{"num_hidden_layers": 10, "hidden_size": 256, "num_attention_heads": 4, "num_key_value_heads": 4, "head_dim": 64, "intermediate_size": 768, "vocab_size": 2048, "hidden_act": "gelu", "norm": "layernorm", "norm_place": "pre", "norm_eps": 1e-06, "positions": "learned", "qk_norm": false, "attn_scale": 0.125, "bias": "none", "tie_word_embeddings": true, "parallel_block": false, "init": "trunc", "init_std_qkv": 0.0385, "init_std_o": 0.0385, "init_std_up": 0.0385, "init_std_down": 0.0222, "optimizer": "ademamix", "learning_rate": 0.00042, "beta1": 0.9, "weight_decay": 0.5, "lr_head": 0.00372, "warmup_steps": 267, "schedule": "wsd", "decay_fraction": 0.715, "decay_shape": "linear", "final_lr_fraction": 0.0, "batch_tokens": 32768, "max_seq_len": 128, "doc_mask": true, "train_tokens": 279200000, "max_steps": 8521, "dataset": "wikipedia_en"}
Each number is 200 + 20 x the weight over its row's rms, rounded and kept within 0 to 999. Layers, rows and columns count from 0. The size before them is the row's rms in percent of the matrix's.

# layer 6 attention key, 256x256, rms 0.0555, rows 151-163, columns 128-255
108,199,221,192,212,212,199,194,169,171,226,200,187,203,192,182,215,216,226,206,196,203,212,215,226,162,220,241,202,207,198,190,198,222,180,188,232,190,214,212,190,205,193,216,200,185,196,160,171,187,199,172,187,216,183,231,164,191,185,221,207,195,231,211,217,175,179,181,174,221,212,216,250,199,173,189,253,172,207,195,192,204,183,211,189,225,160,209,202,194,239,207,202,216,194,201,212,194,169,192,221,227,204,203,192,204,206,187,205,189,202,205,176,216,186,203,187,236,200,198,238,191,200,178,182,193,234,178,193
106,179,166,183,224,193,206,190,240,220,190,229,197,226,182,176,181,154,178,189,185,194,226,193,161,189,201,160,184,162,217,171,218,189,206,222,187,193,234,185,216,235,172,185,198,202,150,199,236,221,232,190,174,189,205,171,173,200,208,199,220,171,213,192,193,196,175,218,255,223,214,169,195,215,186,213,210,153,232,176,215,195,195,229,192,204,209,225,213,191,217,194,187,206,168,224,194,224,211,212,212,213,185,191,201,196,176,218,208,219,188,172,214,227,192,206,200,181,222,214,223,194,202,219,187,178,204,175,204
099,224,214,224,173,176,191,212,249,186,217,197,190,202,213,221,154,182,196,189,203,245,213,194,228,227,203,187,186,154,202,184,181,213,209,199,216,175,188,195,194,224,226,217,224,171,199,219,206,171,226,168,226,176,222,176,214,192,196,189,213,207,198,203,215,199,214,240,204,196,242,227,231,233,215,204,183,184,210,203,225,192,193,193,222,196,207,200,199,236,210,214,224,177,188,211,172,210,217,192,193,186,173,201,221,190,197,184,232,182,208,191,204,200,170,195,183,184,206,227,207,208,200,195,172,195,183,192,207
104,208,212,206,196,158,199,204,225,200,165,224,185,185,223,189,195,201,199,213,211,234,198,197,195,213,168,198,218,204,209,227,200,208,217,166,220,198,187,173,192,184,180,193,237,193,176,188,263,181,222,184,199,216,209,195,188,220,196,221,183,187,192,218,177,208,221,202,178,216,193,179,187,199,214,207,136,239,177,167,199,217,205,209,250,202,166,171,186,208,169,203,160,196,202,218,204,217,207,178,205,205,200,218,205,198,162,168,181,157,189,176,179,181,175,231,185,218,204,219,199,192,192,184,196,209,177,225,210
091,240,228,219,188,195,203,229,224,241,238,204,178,176,183,204,220,203,219,198,186,215,234,180,205,215,187,155,219,165,210,197,184,194,208,198,212,201,223,216,188,193,190,187,178,178,211,203,217,204,238,197,195,212,198,184,215,182,194,218,211,231,215,176,217,206,229,222,184,204,208,208,174,224,195,203,166,224,185,222,194,167,208,202,192,220,211,173,216,244,201,199,192,203,175,213,176,206,201,195,173,191,192,172,217,180,196,168,154,200,181,196,199,201,172,207,191,200,201,196,152,200,211,182,221,212,193,212,203
095,172,189,204,193,248,190,210,202,204,208,242,172,195,194,232,211,178,175,178,206,197,237,191,148,181,245,187,204,185,192,189,184,203,175,206,231,229,185,189,217,222,187,196,184,179,219,195,191,204,221,163,226,269,210,188,194,189,212,193,168,231,221,197,175,217,187,214,225,216,203,209,200,229,202,194,183,212,199,206,171,222,184,221,204,186,195,210,198,217,214,208,199,224,203,184,203,222,212,163,161,241,143,196,201,190,187,166,221,175,195,198,178,158,187,225,192,200,190,227,207,197,217,199,197,196,192,205,210
106,195,174,212,227,178,183,203,224,171,168,204,218,197,211,218,183,214,199,236,208,193,214,204,195,220,166,186,198,196,191,151,171,189,255,184,197,172,123,230,175,197,202,221,209,194,201,226,199,220,150,170,200,214,188,181,216,199,227,200,201,194,189,214,221,199,214,182,155,217,202,151,209,226,218,213,186,153,234,213,198,211,211,228,193,216,228,210,219,194,182,201,174,174,185,223,204,221,202,195,188,212,197,249,167,198,187,207,217,209,183,213,196,187,232,175,203,181,213,200,190,164,173,218,204,189,221,187,171
102,202,194,202,190,230,221,166,176,162,189,184,169,196,189,185,241,200,195,206,190,152,170,192,185,188,228,190,190,219,213,239,214,190,224,231,178,215,210,199,251,190,202,190,201,197,198,170,201,195,199,213,208,214,205,186,191,201,222,184,197,202,200,193,203,235,126,210,241,188,220,186,213,199,182,205,206,234,183,215,192,219,240,176,192,223,176,215,207,202,184,202,222,199,242,181,189,206,190,208,235,180,187,217,241,225,202,209,194,223,189,181,186,182,230,178,206,232,203,164,195,207,226,198,195,189,216,216,176
104,198,172,186,235,205,178,185,199,175,216,201,200,197,176,213,213,230,152,185,211,192,209,170,205,215,175,220,262,214,204,178,211,193,206,223,201,226,171,195,181,193,202,214,189,211,216,203,199,174,189,184,216,224,207,194,217,163,229,175,167,193,177,198,200,202,195,166,184,221,185,191,241,197,194,178,235,191,188,206,217,190,174,210,176,192,179,205,201,200,190,187,192,231,208,214,209,209,215,205,235,192,199,146,156,147,202,210,180,184,214,205,192,200,177,164,207,214,217,208,168,215,214,198,204,208,180,192,207
103,170,201,235,204,155,230,221,174,195,225,199,216,214,230,173,207,169,189,171,195,228,214,194,217,195,218,199,212,216,185,173,181,214,180,204,204,209,211,221,205,207,197,155,215,196,215,203,201,219,185,184,181,240,226,220,225,200,184,209,182,192,228,203,194,215,200,186,229,191,168,192,225,213,188,225,163,190,201,189,209,199,151,191,199,210,220,214,215,194,211,208,180,216,178,190,194,195,207,189,209,199,211,194,204,178,217,180,213,174,195,222,217,183,150,189,232,169,204,183,190,221,204,198,210,214,212,212,222
095,194,214,209,200,218,230,220,197,215,206,207,186,179,204,201,194,168,158,202,221,220,209,218,199,207,239,189,166,151,243,165,192,166,218,191,173,201,217,176,175,204,205,179,208,197,201,207,221,190,178,237,215,220,210,201,197,166,192,190,213,216,193,197,161,245,188,188,234,210,242,251,185,220,201,194,221,175,192,202,182,178,186,180,205,177,210,191,209,213,207,223,221,179,189,197,153,190,194,188,164,199,181,195,210,213,223,204,220,180,188,224,191,196,162,202,232,171,173,203,149,212,205,213,232,189,206,208,178
100,244,192,200,177,211,189,218,212,203,180,204,184,210,194,227,231,178,220,220,169,201,249,178,176,201,224,150,215,215,179,189,198,178,206,242,209,192,220,190,195,226,169,200,203,189,208,189,221,166,222,198,210,176,173,172,188,204,179,199,204,191,221,191,177,205,220,213,194,212,193,168,176,207,198,199,131,207,221,184,196,212,211,217,210,222,202,197,192,188,194,200,207,167,185,193,209,209,184,190,195,177,203,184,159,175,209,205,198,204,195,192,244,191,198,202,216,198,234,240,197,226,239,187,194,213,203,219,178
100,223,201,211,175,223,176,213,218,158,190,191,201,221,176,248,217,179,239,205,190,210,192,186,228,181,232,189,212,173,181,186,200,180,192,246,249,192,192,202,226,185,180,186,177,186,237,205,216,180,234,178,210,166,184,209,222,209,193,205,183,220,219,206,176,220,195,229,184,207,199,175,204,187,165,243,161,230,240,194,226,215,237,233,209,211,181,211,202,205,229,184,182,172,136,209,172,187,216,191,189,171,229,225,185,176,194,211,217,187,190,214,221,174,184,205,213,185,162,236,197,192,186,205,209,203,199,196,204
# layer 6 attention query, 256x256, rms 0.0588, rows 152-164, columns 128-255
103,205,199,220,203,224,171,136,198,221,192,233,207,200,194,192,191,194,187,183,183,235,201,196,182,188,191,163,191,208,186,191,199,174,186,201,205,183,150,212,195,196,210,194,184,205,185,213,206,200,175,184,187,179,196,229,175,237,198,216,206,218,193,206,215,212,176,202,212,234,175,233,191,222,229,216,206,199,204,201,154,187,180,224,207,251,167,220,231,201,192,195,165,221,174,223,167,213,217,199,208,202,229,190,141,168,200,186,179,199,196,194,229,198,164,206,207,182,165,177,194,166,228,199,224,188,207,185,187
098,175,211,198,184,198,220,190,193,186,241,194,153,161,210,174,203,198,198,227,195,230,204,218,149,168,232,222,167,199,152,204,203,191,191,187,222,182,218,193,172,170,194,195,226,199,220,196,242,224,217,186,222,228,212,201,180,203,236,195,218,211,188,235,185,199,184,216,201,216,252,209,207,206,182,196,186,200,203,177,212,237,180,206,213,212,214,174,181,187,211,208,229,173,200,208,198,192,231,222,187,194,196,214,241,171,207,198,212,233,178,199,179,187,188,225,191,179,217,218,212,177,162,200,215,195,201,176,220
104,175,189,204,210,232,186,174,201,199,209,203,216,173,183,211,188,238,202,228,183,219,187,241,177,230,185,199,183,204,200,212,182,211,192,208,192,206,178,236,218,202,239,205,230,191,210,161,194,217,211,189,207,217,178,205,209,192,237,244,193,219,197,213,207,207,216,183,189,185,175,193,191,201,167,183,201,225,221,181,170,193,213,219,179,212,212,221,236,158,232,170,188,186,232,216,202,222,192,211,175,181,205,170,208,181,207,204,194,252,201,206,198,204,189,205,211,201,174,167,253,180,221,207,200,202,182,186,176
095,188,206,195,193,198,203,234,181,197,186,211,186,215,214,218,213,185,191,186,191,213,209,213,166,218,167,207,209,212,215,183,207,218,189,209,180,187,195,220,235,202,203,209,218,163,202,229,219,170,228,222,215,221,173,223,149,214,195,204,222,203,209,215,190,209,200,211,177,194,195,198,200,232,223,210,197,196,196,204,224,200,189,187,213,177,231,190,166,180,214,182,198,208,164,155,194,210,185,214,203,203,200,194,225,186,236,196,188,207,166,212,175,181,177,183,198,186,206,183,234,182,223,198,201,226,189,173,197
093,228,207,191,216,193,193,181,196,201,207,168,182,211,225,217,174,194,183,208,195,204,198,210,207,224,202,191,204,250,189,195,201,188,218,217,199,179,196,217,167,176,262,228,203,231,212,212,175,206,162,206,224,208,232,229,203,217,234,191,230,184,167,172,191,187,219,202,198,185,193,240,248,188,196,186,223,211,208,206,188,186,191,232,204,158,197,202,226,175,227,200,196,205,210,165,146,214,187,203,195,223,206,177,217,206,235,173,182,183,170,168,218,168,200,208,184,212,178,209,212,192,188,205,194,181,166,172,193
102,200,163,218,219,197,206,233,195,180,217,200,212,172,218,207,199,223,179,176,197,206,178,220,165,233,187,202,189,192,215,172,212,207,200,167,252,224,218,235,168,193,201,130,214,230,206,164,183,220,183,188,187,175,192,177,218,203,198,220,175,189,226,195,205,220,207,151,188,175,171,201,151,209,188,214,193,209,214,175,185,209,195,197,228,205,205,178,228,220,198,206,224,176,182,237,205,226,207,178,210,219,195,205,168,231,185,204,239,212,211,174,191,189,188,200,197,213,209,201,204,183,212,187,185,174,177,198,204
096,207,206,199,222,211,165,177,166,192,180,207,223,206,200,208,204,203,206,223,214,145,231,196,222,216,181,208,216,163,219,221,187,205,200,194,171,171,205,185,231,190,218,201,218,175,225,203,177,209,175,187,171,192,215,202,214,204,198,187,190,204,214,167,225,223,209,206,223,153,203,174,245,192,190,202,221,197,218,207,224,178,226,251,201,202,217,198,198,186,147,190,203,206,183,164,209,202,222,203,212,192,205,180,198,206,217,202,205,172,214,189,215,198,224,193,191,179,195,205,171,250,195,194,195,252,184,207,203
101,145,196,218,195,192,198,196,223,193,226,183,203,184,155,188,208,193,204,200,193,193,223,221,229,258,197,209,225,215,211,161,227,194,200,169,225,189,212,184,217,222,178,206,221,200,200,184,209,190,199,176,207,177,176,182,213,194,189,203,196,210,180,193,212,214,193,195,200,164,229,181,194,195,195,170,200,163,200,220,232,183,230,214,190,214,205,199,227,194,194,198,180,182,183,168,169,209,206,178,168,172,204,194,207,213,174,193,229,185,204,203,230,208,192,203,220,204,203,242,185,157,220,218,205,202,191,206,210
105,214,221,219,180,174,209,207,208,175,186,201,226,205,216,160,191,216,215,182,201,206,197,205,210,233,229,209,171,217,186,218,233,207,209,189,224,209,188,233,190,204,211,189,166,230,197,203,193,176,226,217,223,201,220,228,194,181,222,206,202,227,201,208,185,222,215,170,216,219,178,193,194,217,203,201,184,142,198,173,215,237,184,190,186,180,204,182,181,202,229,190,198,230,223,178,187,201,206,199,190,164,228,195,172,213,248,217,224,219,208,236,182,207,199,192,190,204,216,193,226,163,195,183,188,203,172,218,189
093,230,208,232,188,209,221,187,184,185,204,195,177,214,213,206,193,202,188,195,208,178,214,196,198,197,194,200,203,180,209,179,171,187,209,200,182,172,211,191,195,169,207,161,191,236,221,214,181,178,200,248,215,199,199,203,224,199,212,171,237,256,204,173,187,215,195,224,193,190,218,206,193,222,235,209,231,196,191,184,203,185,200,184,229,145,191,169,190,202,169,202,227,213,187,198,182,188,244,160,238,219,188,197,209,197,194,213,229,196,183,199,174,226,199,173,183,163,175,191,230,226,172,206,199,238,218,205,210
111,224,232,180,167,184,189,186,188,206,191,199,217,222,177,229,218,188,225,209,165,208,211,198,253,219,176,147,201,223,187,180,194,205,198,216,217,226,194,216,194,140,192,229,180,177,213,232,188,194,210,174,212,172,205,192,209,194,208,203,173,193,195,209,214,202,190,217,164,211,169,182,245,209,179,194,195,205,205,182,182,198,177,190,181,178,185,208,251,177,194,194,205,188,198,205,237,205,166,223,203,205,214,145,206,219,198,196,162,212,207,218,205,207,196,230,198,211,182,182,206,210,218,212,215,195,194,194,210
102,181,252,225,181,196,234,192,215,208,148,223,172,216,179,201,218,217,212,214,193,188,222,217,191,206,185,173,175,184,218,218,223,211,188,219,206,192,231,211,193,223,159,229,222,136,214,180,203,197,181,181,245,200,236,218,184,182,208,216,191,191,195,221,201,202,208,198,185,211,177,184,227,194,197,217,204,261,159,209,202,205,168,210,184,167,194,181,228,197,217,199,169,188,205,182,223,218,188,186,219,203,186,188,189,177,192,201,224,197,230,199,184,192,223,226,207,180,233,226,199,219,210,177,190,183,172,201,200
105,214,189,189,213,165,193,160,242,199,158,233,209,167,192,218,195,213,197,186,190,228,210,200,207,205,196,164,183,215,198,204,166,186,194,224,191,203,209,206,232,185,204,222,199,185,223,195,214,225,229,203,179,190,195,193,193,200,185,165,215,214,214,196,187,160,208,207,241,181,195,204,190,184,184,167,212,197,218,195,187,232,208,186,214,209,185,198,183,207,228,183,169,237,239,187,201,209,206,185,222,143,207,193,227,205,188,200,179,183,237,205,200,223,174,177,210,185,190,207,187,227,210,188,196,221,235,212,176